config.yaml
num_hidden_layers: 12
norm_eps: 1e-06
qk_norm: false
tie_word_embeddings: false
parallel_block: false
init: "trunc"
init_std_o: 0.018
optimizer: "muon_variant"
lr_mult_down: 2.0
lr_head: 0.00976
final_lr_fraction: 0.05
batch_tokens: 262144
doc_mask: true
train_tokens: 842400000
dataset: "wikipedia_en"
Each number is 128 + 32 x the weight over its row's rms, rounded and kept within 0 to 255. Layers, rows and columns count from 0. Numbers have three digits each. The size before them is the row's rms in percent of the matrix's.

# down: layer 6 MLP down (transposed), 3072x768, rms 0.0246, rows 466-479, columns 0-95
# up: layer 6 MLP up, 3072x768, rms 0.0267, rows 467-480, columns 0-95
down466 106:145167118145200143104114097129105054128128089116166139090070128125116099105134063172124131185102106107091174121144141147129085132093113089144133180092129088099126095109164065190102154074144112115131094106161083162055120142116094103125142096152135183187097203120112087116139171087137128102
up467 104:173162082087141066089151180131086110090127200130067207140186134179115138149147186147102161121181141089124108124109136104161124086058155191170133150160192109154155121093174166082109120132189171105079150193155154120121126143108091164138102118161138168091131146093111115139130130124148121140
down467 102:119081113130089175173107177179107124101130172147122111134116203122148136196143118088137121143114075175127133154200109102104121145142161170148193140105108120124111199153094144128132097119124126120112116139126123088100151125081146182080145114116120138128190149105089144146095137131093132135
up468 100:095156108146079115144160072111128149111119135150167149107084161107110129154119109135117111182138101129111207117110174105104111112154077166170131160138111076121079096084130105121142112144170145164155110134094177120067115132111139174114118193127178070127178143123150158125158173156059160117
down468 099:124135116149156113134121129186151090112150135115131128129072083060130112104135145155120124148142103137153159180128119113176128164093219166090150186085116119198140086107184193161163115112103078168183176061138163133094154109157113167183164128150154096104118072147084145132129133154114135143
up469 102:169102163181144049120132098145098131110083148123172186141126119138105177163127145097167108159112124104089138068149095131113145104129131113113094124122092117130164100104166119103110129184144142152194149108144133105165156100114119155109105129132183157127105086136162112149161145139107096122
down469 101:130081169164147059115162173143137115126078133124106142124153150112052139100137146161124175137164109166069093114162154119152079134087086133116145159156144112120084169130074069089086136116132066162106203072125113138178158146098167106126152164107099142146139093114198147115147136103104166113
up470 097:102119120088140110103126181112112077062129166119128165163151172096101132112119119029150184062152150123141171129132119164124155133132133069108116125128126108152105131126127096124143125122128137114132167145150123156092107149080111132083103062137093246135121125140128138108158125134130095102
down470 098:112144132151125127146182172074142110093140072153190145128150128118116149138159167126142186200160134082125174143165137167058165130081134125129129148131063138104191170113138130205089121153105207125161177096131152140125138116132131158083172097089131174124115116107064117102097091044148106092
up471 113:136117133163152162096129152097132145143104131109131026093113124175108105121144149097196175130153123155125096135094135060118088154099147147105179083129130106183114136112126157145139053126178137131132140144113088163146151169085143148130131112157080104115154158166105182121175156093198096131
down471 111:140101148110199127112116141169125096083134124152151092131112112099087145106150107147149071096120111087126119126127136114161126166142117196074168146197131059073179124113176107073108115124165154135119123179076137120122092132114132146087107134125116136129141181112167137173142099077179066134
up472 105:161215136132106133036132187141110134115134093122103091160155141119133085123083119098108139083140084154110136147089122154100069162143143098177177160139096165150172126077176144123151184155081161148137117139105136089133171136117142149136194118084166131175092139141148145153095184106148164123
down472 111:131128132148126120084136112123121137185160125178166097094106115117157130179093166127177155119112136138090120119136143129095156128084146113191144131135133161106129067106115099140121143064111097088124114083063127111111142103182143106118126127149092153124176133148144115115100124189109120088
up473 100:090117138165116120096080111092105100153118122200134123085181202110169080142138160143159114186106064163158156099186130103133069132129127104136150077110120128177062107112163125120092178097145085138084130145122115132159151120080144071137136078159155163117066047137184148162170108144094126098
down473 098:123088102122074120134084119188152121108142115161131125155169124102104112089139123159166148138156111118119150135082107146103112074116096133128169048157056155105087149135051109152120168177164146134150164121104111129088102143132131166088131068152086111097115110116153098136196085137070077147
up474 099:105118123093180121086129105094177154125099110129162190142130140078109124168133159124104167105121101139128135119158098162104164139084110174172143160161169103136126116071150152103073085101153127155104133144115099125111203208159138119100170106140175122194087074105098062072111131160174112151
down474 102:147166142097166169064120119131162120046123102146148151143112095107144120097128142096130113137170133106116070132094089132068137105156100168130115161109139156117080148086090124155135141101086138127145141139120090138106130130184099137154121184149164068132089111127096131093171131111132103095
up475 101:143141085129106124114109115124108048136132157136140110164129113066116154171132093122143125137099081121151135141056188138151061112145205080137140134136175143156103112116194150137147203135107159103118160129112174102114157145107189155102126136167160068126151034140132124116157065102122151174
down475 103:154075123103091126145037142104127129123094096104111126138121128118139099170144166134092149122172130106127113146074109089142143134088136126067158130155102101098101147083098132151116149078100150133065115192145130127159086120139137157148071099123124131175097101170137104180186164108122159174
up476 100:149102141115098112111122112129133107167113158120152091148197094161123149147117151095079158132143131126140151091091152102152142126144114163091155116194083113154087130207100091132100114068145132124144158149095100132096086074110207083156115115106142062157122088134117139100091061106138132100
down476 095:169155144147186142023050121108133097168095139139138077134214098115132101143119093080130105147150075150177112125126160076147128094089140107152129120109101144112096103097129149114143098106060152184152142133158118120116100098129119137152111093164130101101135161130162128063097090113201112173
up477 106:138111113188121225138129119100226083132127084090096128159137141082145149148143131156090113149101098073174129123122126133103144137114126115088171149125159051160105098114140146204092114136136106176069106167156142114088133179123180176090131134162169149107132101202151131090041184121110118155
down477 114:138152121154143131197106126163174078146107124102137171187134079065140177151114144078099134145152173152116197137109140151154104144166085097112145091101107157115085131129129107159176107198124142185085095135139131064184158191109138171116168177103075152153123153086099114079196152115125200078
up478 108:160112112095065132180170136097148217098146131142103134105113145138147131112151120128142139103158107133143179113096182114115148104143124165181164082156160143158178135088134135156114109172041123159139109104125169137123126119095170151112105097123138179182178209150108125181079154112104163156
down478 106:095085134158154151118171099120130191156054150127154165120116132096134107113155168079145132136154137097131156098141122152151148147118085146124116150172176151173152135143166078116155162156134140154099179111079121140089129138142161054153149104185165122128177086223065097120141120194119154114
up479 094:137182099115116144104117081107092110154106124115135103147180159096111120061140150132107132143069153129139091121151130126107066126098065097162156094149129179143150144076132130145168099099096118160135119080092113078087136182132128124112098106128134089151134133113081087035149126099147177177
down479 102:096140103119146045171123136082150143122140146151088148102119088100121168062093126075078087136091102138156135136097150125135138125114155157110132118174167098112086115098106158129125129107124134128120127109162140109134129139123088107122093082163089157146122176112169077152167084143146139169
up480 099:175094169109110065124149137122155119147144075070120129138131077118189148165138136119188125149080086128102128094104162132156126169121147123093121189114136080140137129127109175138181086089184150111092134159111108138161144064149143139136103110133117140078072137131100109077156186081069153141